python train.py --n_layer=12 --d_model=384 --n_head=6 --n_kv_head=2 --head_dim=64 --d_mlp=1024 --vocab_size=32000 --activation="swiglu" --norm="rmsnorm" --norm_place="pre" --norm_eps=1e-06 --positions="rope" --rope_base=52800.0 --rope_fraction=1.0 --qk_norm=false --attn_scale=0.125 --bias="none" --tie_embeddings=false --parallel_block=false --init="uniform" --init_std_qkv=0.024 --init_std_o=0.0 --init_std_up=0.024 --init_std_down=0.0 --optimizer="cautious_adamw" --lr=0.00123 --lr_mult_up=0.692 --beta1=0.95 --beta2=0.95 --lr_head=0.005 --grad_clip=2.0 --warmup_steps=271 --schedule="wsd" --decay_fraction=1.0 --decay_shape="linear" --final_lr_fraction=0.1 --batch_tokens=[131072, 262144] --seq_len=1024 --doc_mask=true --train_tokens=867200000 --steps=4553 --dataset="wikipedia_en"
Each number is 500 + 50 x the weight over its row's rms, rounded and kept within 0 to 999. Layers, rows and columns count from 0. Numbers have three digits each. The size before them is the row's rms in percent of the matrix's.

# layer 9 attention query, 384x384, rms 0.035, rows 223-240,286-304,350-367, columns 0-191
110:450480513468466429440459590530561528439541477487452412483401571553485503485497378537475488474559506538542435538505507603508500469568449471500481496415516481428472556552481498585416506476622462503503478545501457413600468552506454507448486507545500435457520564482522531537483554534480539439553536481465498548503513588473481502536419480558468628576482464537541489525515437424555490531446537468405563433507490453460526494502556481483551441567509539473413501494564517464540469551550521482524505498532508493452482483508479572413532445441499593475377476443472480419653466465499634547
068:537533384575467385486512557479486458486472445460477558566401607469473528543560461543466553478495466468476476397476574575538453532468448480496442524463529450544539440552532548524496424531478456497441498508465449470476524481583434512423450445500475528490486454490466529428343451477525537513482494556408447553470477558480591470504544437461435539538495540473459444407567582498467379521540480451477469544542477478564497548460449476521639546564462430510647386437577571461420444556551475491444552493496476500418611439482549481518447533475472439498477466495545466564503501493435493564
079:510513619412471447550405573512499508459548473546551481475559515499519543393529492493486551525524428492511578504551518492470513479432462535580499541422643515530524508486456501483491391467555449515535502556537452493495486543558521518436476421571507377466427543571494467495535539421439556512409509510506517501643600502531426536488497446440404555583524457531423453477504539551483466517517517496524539562567485436441482439462490603476471603533569428440459553429491489499451491558426509476527533469462551594580490577436479566552439396462487517517461587568508502516540432481482502489
086:539471484592516560436464496455568473529434451472473466525383418510512500512405491514557497490530546466443408511413537397420492514596445427502471475543452539419454565470574537534520590501538573507467541486468526514489542488422464523504459519443566519531622467522498523523525535495613455434554454506570500490333476348506570512440514611541556377481484510528569488531474515484553547458483482544483525483443544588478565473553565371506464436488537547520546448500482504496519574417483460560560522435475505453447480474599468419479493496493467510499464530485477570446524610497510589495
080:562508499503569453482476469418536490603429524500452417578431351471496459534452463516483523487468532413628469394506431409416522531503491462548517423545524577473390579460506545499457492496551515520516509561497590498494525459484482503540481508526480506432571441561600522524447522500503532499547451428514485533388438479492496464508546506499628447558570559471541466522446536455527495528450507533477509495414471532523554492526573414533524434490496531549538431545455490543442537439529476606592511441505547566466518492545477429486556507458497557523448440414503638373518481509557447441
084:476422480513444517559513622609542487450384451567496609475517600553592545478547480516506466526540506531504568533561495550572515547491548561434516541519519494450570392539491460472483466472416446508467458449502428496472420537552528489485498563469473502496391458508426477534517501502440508542451547580534518544553518574502462541507440413390422570506484483478484458506559495531490500438559491475562446500562447454457518525493449577426482521522502533437434561489499497559526498533505509412391506544452428467549496481523574554541456473566527482424654478513520391590501477497474525628
071:432485536457514539589508478520537506507453558609501570592594584595595518483561571583493535436516497561533491420514465439572555593454527556534544495414575452449565504457496407532500546448485465559545551502547539467500514506499421530464490477613451504461389500488512500522475553490421530507470468480546439472503588565524423451584465407451478578543549561418435496526467516557504421503450508512577474504548484487507518506505506588428571603512485483550414490584478586570488511555494572445507434516540444489490476535396498553536502448452569558399545476512498447559446486496478511545
078:515516471467570472597472395488542546488476501538459455496544544591537445497498463538468498480415513488581432449456630390491556452493515532605580527475504506447584505465514430489484487525481527539475475468530494488561551416504451450572530483533620449505529486456370462508561519480485491501546441452542518492406514416511434495478536392511450571530525436512436508448489548497458473516451484577537511480506438533456509396525522443553442609471525509552477505493467561472429568561393537551510422474500470527508425537471496480496510490406544598543541446542434627427509479530446426409
091:517524502470506431491457440482521549566490475485455451550430522526470407559515454532510533528404510534504432554499518492447381421581493450526494451565427413538401607534513488530464478544522539495535579545459567565507589489464510445411519468625511507473599517512526535369579435517606413487459369459473504437415538537516598502469492458521579419503500480467530474457472426489522496547445481546456521501477511470602477575507454534504531498399502612520467463474486382468600511408468551554559571448473577563581538525544467497443535442452523475578479412469464545439537531486562562401
081:435528417471491540535490359442499478506583527469487465440465509447489515467462472565514519502368530503475510443450493478508425393582461457615461478462487550488446583440512499511495554482518484500506450546556497399459468453478531486438481475511555522564584560550492504452596494467498449431512459500378488433510417439550516398416536545579547493448470441452477447540502471509492391503372509493459465530474460539458483480510501390468485511360482429521555469465543469461519525441424525553584550430459489509482419524512464519435542485466515506584451535513441549490537495467515402426
086:496501388441545508482417443419561516573491520506465499520502499556547515548502495473531499447438447503524376539397490461488547484488489460476547461557410480545471654491479455440554537488550525537494485536516490575468575484417444482420455496568524495518582469497535498450553507506552404501467475488535476454462560468522548495481477488533495392537534462455552534521395375426509533492499537585477496516538530532548520434466520504550563436375457520566528457532519475532528529499475526534677539550492490438508526511530407411425562524480475553587485442501425515425505510549536380421
079:452510536550487631477572571584507447342482567483500522499616439462485487442518568475534478548569467431493539546421406447505496594475522481384524536471454492478529439512441524510446492459531508473510483527512489499512522508583428556568539553450505419495374502468472491598463540637430530496499500550597506536491437458479427494554468500444580568556552499492472442512596632558500510464490517507588479591516475492433478536498454478482460489514547488466507550498459585500500512555504430442431456526511386479455446527348541510605462395547521500456471548488515527511635518499424598528
090:490609521532511535486510609420489495503546522423468508492542422402527473415522531458481469515649474474635570452525523534586515598493518483414512514484502519509508468591470607523467432490522440438493444491545464502591517594517497530531427546450440466505505462415507511545431535501511515463451576549526535559503421518438475549492533617528444466415521504496468467484567576498422518589488485522573523479505470490438538443424456410426487491536580495565603407432478514473456419531507504546484425511498401424511486507445551559507494445564465481433484523448547439522538513518535544566
094:473506405508474468514474372465553476650507518519515486425430436501562470531470532445438495413408538537503538494501544457573557494546368458500598408463475546504483605473553490440499592503532465488515507525565564584472464440458530494529492479578459491491517502496472570492567519474535496515516520441489492367540466503552507400495443555526553383465519461502377463526385425417548472477519508555502520542520489548493487482529530572596530468436460500451521520481567505447464508490508486561594526414506604456510480496589532452529532560469505486532543394506405568440455518510572377408
093:461551448447505579507432519436520508570392504521497595589442519587625501620529548563512455450519610518515405444570594497475512567501448546533573476510506481567496525570537522563537433505491527457565520542509612470469523513494496402513472472459560481416591438462484493489557492470517457448500436560557493526552482488478482448495550379538514516426482465483524596416419480449539465552488463570476485493482515477543450480491432612469522485418514567517440439553474505535553469482470468544552478553473538366507439510601491473355561569422475507509478509518426455500458538444506460473
091:471456605552485498525478460541469504505453545540498486583389517564538526500467497509464480470465578529444584480468496501551483547535478507483522389373532470495460537530578500476517523498463520469501526552527539617501504431452583578477483462528489523419465469515493560561561488495531603519550493424529517517502482504546538481615472482538540523445512380536507453515385436511586476455522483522470454533438438558521459573562507578423565581535480598390445477468542531470435510415481584486499511534585431377456502473655532414538541582497577480440568537553443391510515520549488464483
100:513522617451391520487535538524403526404531477583502488446456522482387449484542539512519483594562501502462511470581558474470438478467554411457489464546503512499503452433430547535534528384398476468412464507487445379448527408527487537548551617466476479498527472390597462392428488523477523557534480499452565551422509493451608450543505505518550603487501510538520522481531511464498517478565508364462502508509473555513495575546515443466496503600584515508470471535423390473528466493538469577372512505512515529479522451578504487540489564563480459430530397452642546535476568570480508485
089:479554591531517441498513492578511388583563436477500527549576440463511574508501417439514527562470531566515628523407522506562527483501486397426383500523590426411461524489502455514501495556550505450498533515473563569520480453487404535582465515599514447543442535460579455488524520534536536427512568505565497437529478504487556563503552498420615388511449480457535417525546536484525414505493526569527508510437506441466489509530478500509501511525494397436540569515596570442532423455467540491458465475499423425489532506470519523522520432528528486532421425412585428489491542473445559624
096:497539475461522470496457363481535519494470407460424524498467561529538514503497490412413504482509553529528435482452570456502530535458537468528465477513621390502499535505479547444496414508583425487581512482486576436532517529511421510430563424545567526449446474529601530550558499490445479499472523526471517497547528538465455395518503472474566494568496425511430539397503509539488460538478533592468498547494481484528416411547537483513439525492511434495494410504516556594544510512553582465520490408621472486482437492493558460462494418524461533555583541424422554513355458490585567498
101:471457578531484426541524555478497509405493525521478515485407487522566463484521466448484515439538485536407516467540502653585419428493507539555477526476505432450470627524559528514425496529606443484457501530512520566644479535498499472442495512564517576464455479447423559562482487503420534463544552571578516575486405575471572453527450501525442574586514552500600466552548531514583440490492430558505509451542466454463503507453589534496520428538518519467444526528473451495482438505521573540463482549490524475503552412499508468474509488438537623439513473489517497460599476426475602547
076:461449544570523446544437475528495490547504552524585498380465652529468550558559534476599563488470487556551518466588620516413472489486501493463479508426613457561495469398495587563531479496496526500471541494458474560604547524490504571565440524597428447464545451491511488400520495425370558489452445449425434460479557497500447495449454559492527568623563446452468570457519576363454451603490498513466534442588472583522492549472482521538559550522528443543504510557531526540501506483520396500451542438473477417419547531474550461467535451518501434425527493484498525478503457497516461478
073:514540523481425521507498607437421556465492485494603520508531529551458443467496506510454570473545428427494559552512419509499500568534473539590465499468477459427473530511469522427489403548465504537548534566478384475488529585583519488512513443551448516520413566490515536553509413534444530519455460475455533542554547474524535549444504415450526556469511468481502414514497470592457477448548500533449535581434437439499486391436427561520509562454525521445468519392460427540421533452444521503520514523402541511574496594468495457492472420453480485584498542551485541485553491521374502488
067:442473436509436516486510467468604465561549525488357448531402466478576522452525489560493494516507596510514572529447479505443535528596549450509478445479483539465488511479469502468540508441456559469479506444476429520459519518564579539404480563357490560456586512528467500649489552452554438478513444463493544495419510526489534545516567529509485403509485493404609519536481544480564490491451528479418480459483532483454513514506537445552540453453505517548473501576574531526506485441453414593523537507439487577466594550522501547509481463575490551532513417408473483485486540490436631494
074:401419444500580423420427447518545474549612521465480497436508374461492521431449482457429552530519517465542539581387551496492518491519506423516601488551545544426424589473496480469486510385417469458528532437472534483455488541580483529508490471429499510468544533535512472562419605532510467498411531549476494550532440472510546474546579432485485469533528470458533485468464439551494451532556536549453505568456503451481423444513518436526545437518474564527541521513532537552466548452493507518494558469544445527503481528520515516492484476505501551530493478421418594512540450472431463452
079:496469548562455583610502624539536498418487459416524491522519582480615450533479541482492529449619498477449466483576459496522452563529505497551445499469425477520598407488470545505525498487457557443468459479473479571633511497529570418510520536484507477421493498551498473417552454542521463455489620493570565461476472520520509489476458477458538514492453547463496491492525541483538534544532453468498535507434433543446535509541488583485500469544433484480586520459440452472616412494489484447454482520465443430512468450508569460446462676505517448509611521477512432501515455545514590575
072:441504499511504490464516463467564552607486511657595446487560476470552541523488441453485490532467413491633484494494483456481519484435516493538520574570509405401507523490557477407414459433588382538539591506523512544460596528500506493506549409514501576516537480511533516516441523494481414452521536557465474537562528586465474433526492484392469438522597492539494484567443529593432506470511509490525450519503560489475485498517462468571430543428570473520441484520469573464487575430509539511580508459537552478502471531424502487463492552440546543462503572494465559568459452472528503420
085:528434549575611471462489417513547497556528457589505456517587420517489489413449462510457499521431472520497517507480591469494452500472532534597543571469478464507586471483476397483457488508489465532507532503552499450444539479457470445536598480501519491454455506569494453534493561497493503569533492518450515475424510488535545522484566422493454532544515512528434487489562548580510469460472447532519485631531498526455388458447498424483497583510472465517508482497454525475430558469469492541559475461480527580504498560393445591534450368450512566569440524539504642498517481497496447469
094:473492518422497518506524428489517535466544489522475562567427546594532447553503509549654493578539553476508431504458436481495432459554499533501406490560440426559517563522541477525511536500472485551425512587515501544604407511458575534508479500521519441455512486588461507497541470443647426470513412456462493504391533478521504522484485375468550422501409490506545445519441442538581455541500483542549457476471512417524498620543551521566583477435496516497372415544552404442582545443538539446476480445585510504554591465548494443454500510479511548462518457566539545511589548503490522491
094:449520401423530455491440345413510484557535469412471480465550479424458525476519497482426470495389530490508455474498523540472534455586524491588520449422601549465539523557517511510494570454492465489511514533496441456475517562484466506450486519496547522513568480504497569544488504503456448544437450553465478415554392441440555464419557579544524534473538453459496506564525507512432438509475541484549499547427466549544491479440514457453517566467438454559556463443553457463462517500420519614466509471452550511431443536509494519514519479545487464586474510462454551584513501476509515438
090:532555370604524442547485556504556504537490507483531559497542437545618520463499463508551541510515451480521420507466526452437526446431546369489530502530449508480526502360425429481449562564547543515486509498468511521396395516447435433546569541472427566486540541427499506523497518531526421512471576514477484442428528477517555572453459543494471464530525502439506413562461511470539434528504491543495444499514510413444523477406492437575450452391456446544561437466572492539568525453465489456553530560447532425548459537465469472561510507522511586545541358523535562512472555449529410471
105:518449453539530476479481584547566540428510505504552512513627484431538521484449507512564544572552483421462590577419381477505475625468501435493506521463412539542515418429488422583483551465458554455483469561552408533484468488477414452588494538505465449577380485538442491475458449547520539492468506463602554498446440460461484569562491565475464404527506492469501502482525506564553476537393457582404529552602480510399481550479499504458463480560438498501575559500498511490572530549482406461428552560431477416531537527416504528579498463553550537485410543441542499466461588515507465561
109:589507515569448444486524554429518504564496542463481604500478486457531462521567468415426518481524521485478519379515549532585521540476491527440534499512577382466532514502432496491475439464520471490503403448459530439473466560586495549493582525402374576486500367352597493509502497517508556474490596569556474480525464534461526498489481486525419438404456552493469466439507569443459474483498484477515472424496488452467501388503431480453520516436505465513588446448581527510459449434548472499518528476496407499493403517539521467506473475512525478570530496535491429517488514445499519539
104:517489487496445512451464541547536472544561494406448438466458520520536513492473576396436503472525515534496557498564635428570561499464531523490560524527531531478525601563429573441475452473538503518474474455525542562454526524492594515485458477519475556494551452402588516517442531512508449551514564524508505447515474507471496438498453475508599564562447510472407430466424530484477510527523497488550488549446492489524571494500443435558504478462467536510497411504601555579470518463470503580546472436532503497535441504585472501486381486509463477507621403507452464572498510533474427543
091:563551472602471596506432531425529497605472484493430596607549472576589435552583538433444447442551598494473479455558565413491534504471538564526536537491506462487486491493526491455547452451523484498546485518421538552477379560551546490404503497415478483383621486464538460561474461495460526555471563550440459500531437445523509437509502491471500501463463419487419504524431510476488568550521480468535491449445545360572502509510529432505531399481494449467466437506487499496519463329477485524573427496515434464499468558546560499458580610521464523484562419453493458548546540408496526439
101:472351545543530569558467516485421520467487514640496499484359450584514484471471512543555546499482486526425541578477430470482486490539499506496487464515515430568445516546563583447535544495471454507543481528466493608471525434512523501535537536569485489449445504548477572428555478497464563575516468413521502452410543551544585490575536442528542488527527439574590498488468433498560560488476485518466481500569528585489481533481639627532538505585480609380367519524534488476508582623519552494531518550519555452464580446566503399517474577473559538456518489556460413514553498527502478526
107:518462607439479474509568463542424495446551512533478523482386561589402491494596500471497596515506570513432534509511536485459530581497518529449566477513600476559485512486444573471526525434464515468477502455524376461601515430465524551491559500502529579544489492449519406460458516558422519498531467475577467456594515446456546535500494448559457538461507530474568476456481472407517513474537614464544558486495421564516536462521498508527537526524475521465439545510460514508454438598516489483382432451493528552506452478532499575568462382553392450490520440620513513536479467521436566476
124:508554526552546561480482528497511450542463533471483557543475421511532526553539526537486602478513538539430549520514474560492522439502478471399513484550535423560419514542437468509532541451539504528551472516530547549508397540540522529552435561587429584533455530498542477423510581473542621405506578537571454441364564493497584478465541546500559378467457493474545398556391445430516561506512529487513540416530545489417521515530529409531449527507478466454519536551572474549595494455470550469562475571441529382578545526467471495516518530615567470533489363435612381508505506493476538601
116:450533443497509488502447438461520519619441404457442536416455504580527529479485496459469490540566517485538431449441485505461487464469536504478587487499533469440502608511476549423559513528538422486534502486458529484455489563530390476453594441550532505424425423517550465605531518533505527462515434547483469532521477569476507470484529372479496523522565500467404491415493498496516539381480528597412526513495480469518436425487527420519489527404496469496502473480567615571548503480555566500519467441559479588466420428530541445455517379494503594533448545492457552542368483485545542451
128:387465571418477451558523559461584520490599505500484389438392506459444560446461485479471473436557518557528527483537521579551473442511476536529536515437471466478477601494523484529403466535604394475501455561500523470557505535478481448433520551564503483452548495488526540597479523567468534442526636520530535537527539469503506507476475414516529613502511524497573509537540471568464507420421504495477525465512452489434522466509559526475530452520488512476467499512503450465573437483559516536484458545571526496419493428515488556448486437523499604427468512464486512496604541455491589546
055:460496494578536576604477487565500517389447579537508567524483537494642640604489468453486474521438454470461514438611570526500469402524475426465508435495401482425551559449474487507532513494503523503514642536516479393512512464461427552663427539491402472552530466533515536514491499554478440455592496505633583598511506475441532566460465471493514500567477602494567470522465402594470493564516501462519508558373612535500478561507535446551540414552456514458535531440538544437421507499615527523507508490488469480511527511537524588554459516478481507468418425442493511468474474462533528459
060:542529501497520530498495566523474471589544534522550566476553406624506461496511485545526515483508561609590531521580501492406590532455439441506565485494480437561456459494474461512532445531496463529479484507510505542594492488551553512500491450521487456439517490553409478508558544411513419464597522457504620469584464550482416492435543510511503491499533491476481520527575493510465461476637492522553503517471461461528469492430454567527521538475555450416494462568439568516479477439493482652517446475523455529522523545419471413458550526455494588448503504570506595495485453487578474460
059:444459535530536439487351488436508473441474502435513498499394607523576411629515607483531533538552523540445465635510553507509428504551532424508416515326567535486535406488462527517508633464464490526537439542410428502517536569506568478519485462489437458509505494524499581427543479461549546405517442458518532561406551470485524486507432591476440515469494538492506584492456483558487455420476482465451507508522463632509535510568460388425452454456467539523584574482478544518510474556538558445569584518445505549430511428449505445542512483484515486502538549522586520596480584490472630521
057:523526559488523424538489520399542580553562521541462515494456482526465498511531562538538494490473479465494561538542516557386495436470540490533490557454493560487498442535458441529477464531494519414551449478418490478479537596527533469568528406536403489485477570539560502503379428468496472538489448408453442575464531534455487512535517492465521530542594534551484468416556510450549618562604475484403483455518462503529440568497485520474501524559555501442446541546536526466406411475535437553444533509501455491480540406449549466392442533568502523480541574582562492580519480597527469363
059:463429541401457514520513524597483423499438442484543577445477486522544516481464434446484487568529488460460486512425501444540496521527495434444561427539467522476441538563557485488534472470469524518555517549505502425534549401489559501512401588583534522536523439498454562589599568505508478419470540547572481525465437425529505569444565430488521537523422544496547436561486486527542384467493475586583490519514493502435523406486516514523544480512476573506541418497493519548634635528525546439515433461403563460548495482558515459524510448498507401456479485421467482478503608500478557554
060:573488522573472536479541610508492448645521495542408512474494473555450461504520459549489526565488554554509551412443465429492523466495420465435564505555502498502569382461435517488469444553616561518455447471459506510449485517533469563495564474470543533498458595525486508528444606488494476612463570433461458459509499447508415508474538437503462549484551457492437455580467435469485480509562596564554487470493434488437447565475471417555454534531516500522471492439535502535555562528530426486476434551572511520514449525620508456492533483541509538492493419499411426492518444539551360421
081:516524492552474430456511478524447541539529586505467474501498538532433495541528509523491520497415475482522517482502551458416537470436501488515478558493535502511525489512397474501517466530567464517452541484472497507362451493466490429462506429517495414404490513491538525454339498504402402630503515415372437531627466499501435484504537394468493506522558551448460462473454480470494478539544439465522468515471489448504413570489419488516517548472517500538492495504485528457489504464457460596460448496515509580482482551454513528507486513527522469534482511597458475467546416528555385416
059:535391576411523541554484479503462413466516509491475501492421533550440563460462534500487522447460500509431541573387575512504509457512543469496481491418538564591491548465421439602549467493582551515543526520468527461499442531564466438574581411570452422550506619569527467426539554500488534575480357441499541436438561479545443513567422445498416492528464499460605421429474403495482452580464478448509527552474493517531521514505512515514481470472500571548416453544411505508614431478486455471592582492570428519481539548453527492446457561488586474500546491569527576557582452518472451518
055:484525533529473462412423498507451481510505570534437469388515597542423426545611516510541539434429528490495448543564509432441483432386459555421397549436538545534547468422445467500508494543477484521486453535451517445417426466577510409439459519497476564489545550485597480438412500507507449547557475444401485494484524492493521477477470534553544452527583493436497563454492452539458530569440387508466545542490486527500469514483441455538547523490524515520481482529572556483468442482475576419458540488426514523548486551449543546522448596553547405643456499484450460546446493498526399543
066:504553442527526387503507449482501440462615468568404549521482556540501458602521413496561526490525503512417407515425529508494453452448507522484442499592497442534499588481403432575540568583520457499501464456435516439448418487541495549568465497539488568547527588405596507438527505491549397544410495518405426479479576497527559474538485547486531470512543465447574467485387378462491471501461525561451503469537488562520495439523455525500501542399484448594476443492604412516541489448525526453532599597481512453547491526561504536557474434493486449541505384483521464465497519489511413538
076:453443476452479584509580546542436502523498519482555438517544560549561556406534535465536462471587457541567551491499451355490552573499523476516457529471442502644547455407589592437470465504558463453524537483543458515426546492456504420406491454561464441496537435536485481528504522521560442447520578468580522526555550523410432460497466570476523477469586535502416487525513573511513444479478465508517520588530522515407449486485390542499433494547534477431539485462477596479465519512536405475483444457547435475455423557432474514490490489495462545508448598511412417529438509535468440450
090:540628395570434478420484514437492465521539454472533513501566466479415500545502477440494467547580650468529441458592479554536438551516497474416543510542492465374490516551491527467521565472488468469533441457463496451493433561511455545546458534390376473488496449427581462570532507508484523393559436546562451505438498438483511558494512614494514445473510437461417520537567563463488496471555540524487581464521487537501530471460533491433545426498524443539555426388596465496520484444456544518484546614477466422523465490437481537592528466503486542491455456459528546482494548463510597523
073:663490538494464457512496406489415459445459497459487431469577461491486546579481472385483528573448507585545550538484537503525550514447518469465511542499545503465480431458410491525591485541494518558501408483508533532458470423452498520479472587525511462451492434389506477484478539472522537619493595458540589428481494528493489498511460546556596481472427474486341558429450534484546573549481464486481504471559519582483583527541546516475437488529435487493509484503556552430533422544410463466499557495563525477519527505540444392587523508615509451509538411459525571514428471550503394490
080:558527395540507584520526500486563457464500530472447569622489490500536422563441359461412504513499600401428452429462582454517510491410512470524471459566541438432466475495470492574474412476390549430518408496466563471411505525454548541586489547448445582420509432467558469521593494489507544454509404535511499522487509451591505472468583465540470462450415469478581525430475498453435469544501561509529525507540524495650532434504529539415529512452463464531423470519522460539529510503424435496583518592448450395498443518570478425514542552490549530486520478499495582589502532458476532540
092:557455615570443538542494573597482500435502506490483473532353533505495468471482465497424487442479491514376565537484484546516494503563510442480481430473567482483472429598516490493495497444481513484502515489517487529437584463564529555511611484504496502423402522520408537524500445532439560480584512512510572516485488502593542505593483450535500599539504460532543442544462457498485572472519489440517500491454484466538516476513548578464479456574525492378391501527440458507441468497544486479485565517507469463479572431613488413524496533497532401514604529503437504516485429471484518549
102:541493526466418584464510518510412501449554500513505585472458506549386563574548521387479521505508572511386536487596588406575518624510545489411553478524445544424550484556465566543529467382431506518452478500504472415458499431469521531575473604444454483482517414411544512524473484541419574500584463520605537511476477584525513489558488519553470474412476526477556439429534605431532487498529474448527542500454485518457531452524493438527551508548548480488396515537480418556520468512569447527412578470527482448469535509523513482565514508596463400516480384544516530596500531545453526529
# layer 9 attention key, 128x384, rms 0.03, rows 94-111, columns 0-191
119:560492488559579527465448362423546458529507508486372449578410495551548474526496420499466491519535403546520548473482539436536568565438495484480544543500518559476475547433485495495497485525423557554521503395468528524435549525494575514541557427494601434441555514499498426591418496525460496522434528552469574534660489504520471508496508508464463485527556521532375458473407582474426490419494497499432460502457522503500471371498467463454551473563462455519495424551533515512441485419488575446484452436606456612529455431524404446485447515521467562536509558450532636541504491541499513460
115:509375536568511471528468496526497492488504524436565462547515665504458486583528456511507495532569482523480568454505590503542470537532495547549448526483537567475453633512441470473485503458400558521581525452461498441618551495484503630519515493483554482490440518484473565481547435546447462477452517475462561552510549476498429544551492565510520483551364512571570505512478549438512520411435464537434393472505529451461514398449508447501545456467454426500456499559428409512411497478525559526462543504407576533453503465544531490431467560494562539405461559523566507432574402464408566471
046:554535481421512524412564609544493500469491460515503454540551478514585507409480563611465518477520537569520464440529388462512512415527526530506493473541520583420450424444466405524455496395509508534523466410537510530579574502444603543478499421582580553544459436631520511518460542490504523555499498490510505509439550449557477521558446529528597486413544465506511477496432482456501561524530427562405521548520476492399525416471545649505458545468515464535469625612524452462562415507467508562553545506645582534569522513477439474478529561513557489570584506427539527472532566448524503450
047:537528520569472506477502432434498482482570519536431524472413513487540520606442540522542506529554425451484498455525589532543493475560486416452457524495562567584465488515553469531536507455488538513452539581409541528512425545513429387562585537434537544466520507421535512513493495473575459550536501492546509563369416543492486455520569559489493430491518554561463531498442563481498450487510437405476423434563547535518485548569487577514555392555519444618483532505555512522497529424506498466472517558449435474369432494490623479543545503503467554457438523533584447535477534458429501466
049:476449536429465506559506464535551531469467442469525420501542487483446543493520404448371470456440429476500462520419556443550464524498529519491589443532434447490478494591538531490468420586628451526461535494504544490449464436527484516454452510525485498486472609532552423455422568507537541536470543487413470515578537411575473591490481478563411452577424531519524507489476476439543494471444445603599554449406556485525497499442526492557469540475473500401417437546524477356493454513521515439477482402477560459625539485479536500459483549589489523531505520455470506522504537537456423512
057:483497498459477482531473471499563543457373427460569476542443428512439527446544469451465499511449515465432437448390504522535495426566564562470527497605441355532437481595588548486481524542565515485557538504521541487471379411503452475489382420523462521561468489534478448504520565495534481457457508487479473518543546540526533526552479502592390456543406523537524492385492477519538392487418443588622535406393510566467507530471523475552489514525423526451487568458498504447502530593515538384507464477450505421511517518459480548469562478575506488447514539524421484487500559563546488532
059:483570491523535534444555544555534545558655585504472525438484549512530489525460525490478447520525459539445506477539520495492492440432417532635441526477517506484531487488495464561516552432516425512449463485458402547515550543471522477458586594520540400458558504440507572517466464459477515505509426471660605476487423492453532454439492573452620415456489491516455463479495491539511558464570559467442459522614479471450533461561408472509470451498564430524487463500530442473435550381583401607518415566569568542477480479539466441561469457502507498517436525511550445485513532459495445419
056:542525417429478424493424456509476490526479536435546472558526471498467453509514447466449570464454427439388501524479462573564503424589567542499417473547559498520438516582440476516502480483438475480587521568542520373581396394520445485502403472434517456477581527621541475475513496436583539473490551472411494499478541465536535498570517587544432517469400487504469524467460399562541436533497472493520533490497550587539433472447569540507454530523427475499485566530548440464459576542543510380495521499473458462536531522448502507515435383459499548454466524458474500496514508415434513542
070:517495507467451524509425462460430544502391476444594522531459404461488540442532535464488555468519564513490509471448439580567465408585556478419535482573462425503457441585545502471488444460532480463607524548503645462579416475518406505562410483513387540543444507586512463510507533497610558409456531601448455436540564569503531539570429572604436438426435577510484474491468436467518428513493454652561510486416534461526490530453553513469507504569484563485501533542492441463521550526493555382469559451515535443515512549442469523440437496555462542474419500482488484506533555438493518569
062:421491444494640505426552459445554530406584461523532459390501565457558516486506421577495495439491491554471426474466587453520510612436453467456516471454515561405474553445564527467430605560505551427474533447517475504604550562433525472501537483471462578500537510451533419526451492524425500458540534500505528579465511530509450468507451557499606457560487485570465543476500432514476563391471499491443498446508452577569491461473503472486540455505490518501499557495532615478507448530529475552580537470485493489481476451512533534566515600549547592525510538478502501513449456587450484528
058:538430626498481486430495513418454554452446435512528498567445510517537528550459552372483497516503505555495527428511541542514522474462604505483494543490529499487658578442459549509482451513516486503493535557483523498322587524534512471537550417493471449497511448554509533557536496557407430498519601551501481537587501454450541517534486468458499488518505587497483518610508536483522549569498475505522500512535526429505488429447507464573481484487576506455584498493464511481507482565530460525484461529475546583497544493509509499481492417518525503498556535525525530480572432495484487518
066:446478596403527490478580576462451489439415470503498398547444504470536531538547425559439537524422415557501458569374447549463522410425438474475547421412535536493501497556454515555506515532548479511493528468512474549503478536515554575416534552503547428495447561469443491470488577552415481484568562527494433520676447532534457497501486492459510492575388504540520575539523510393488520466478489531529536541417458519565493446496469533491422597502501537431529656506445540494431399574504488515493522471447553477471525483593530507509552324497508432537461440510516542509537459541458502447
077:481528458490453543582493498467374487534413548546461468469442443543425464484497488490486552487451520548514525396530517529519490454604558539534574482586523464403402490655446537452575453506479474474552499546500581463507380466525369578505436440476433455527449447541496465522543511473571485566496517490426444451503512450506510535487508538563376566395432606514500563413481450404498547543532569582502552497405518476489509490506515531521497565492471537560507524593482465520551528495430556468514582512576541498498505506393495497526450492543498473447543447544538612544525566473501555450
089:477445566435524514502546572586480453511581552471415514543435621492541453553529556494498532421525378437411588552502550462424505440454463534476460455424504506520443484390413473549492524474470534510423512597393428561427547401516579497434491567449631452501496521448393466500505498538424579536533486425548602546505531392542516452458544365469567540509517436525483511509454478514470538463485541369430440496480489439526506429638495524447485436488479397462434545494472493600473465462512480478534389479489489574561452428555526461497522500496549419514453502484568495474488495512468493470
084:427491497452421493451448512511533465468500443527509541592576542460426487517480480595661471414547509466485395595426541524411409542498502413547492509507473463487473519530467446471425562472449495461476504461492515569514553535535533489410507440474569551444458531445505530490459424502537446435493419520560494573591545478549519493499489435481583543548604456476444464530548489536522419518444467504532478492485481429511469555544505504564610440494500396569495534519514542485523421567491530476422563497501396488495526496538448451456533626498449528489409586443501394530555539558492551531
086:507409604560644467440505526507516572430501427482539499568494539496491545535604491480537494495540495417516496443486454537521483448440520479445460491408477536539479541401485497459405507550456546549508527527444487487579474356504593419571529489416414465418526558430463479467411435492508515522459576578484504549507489496499454506491424466530623440536538498435485514486504532516485513412505434486464545418516496467552553472504451512521531463523434543422459442503471470449476405508551519502507531502515564461462542517580522525507522605556534416560483374472494447499491408554515450606
102:461429429525546516442432450539613533577437466495478530507504471510542526566567495483516520449524520486553333472528539568476510450481566550480513494465424494610558512546509478540476489515503501585485525428542503469533466497472446475526511491493536455467548443474478474569527624444503393422505486531465456515471465505480544576507440459542470427419503523489538514501537575504471384515465431563514572535478503511408488464339397440492442604413447547540463529569461435479483464550438463570511530504443506487436425539508580620497467591520449586456514460563488617542442503550514493512
093:493486528607624464531529543523488552465526523536485514494543631509503439512446453528461466516470434403506409482478392586448407433473483457430517495562547561439496504509533486415510428560487443518453525441451532446561630585584620489455579460576388452483421553569544473497521487507511509437480430526501483510581479516479471498470499530511554534553554426497470444513524518519517419489534515535517441442515425483521412511576526512416566453530546509531547515496447505514600453414558521379530584490440466617504549508523484483530532489447503500478458533461473463549456434458465517505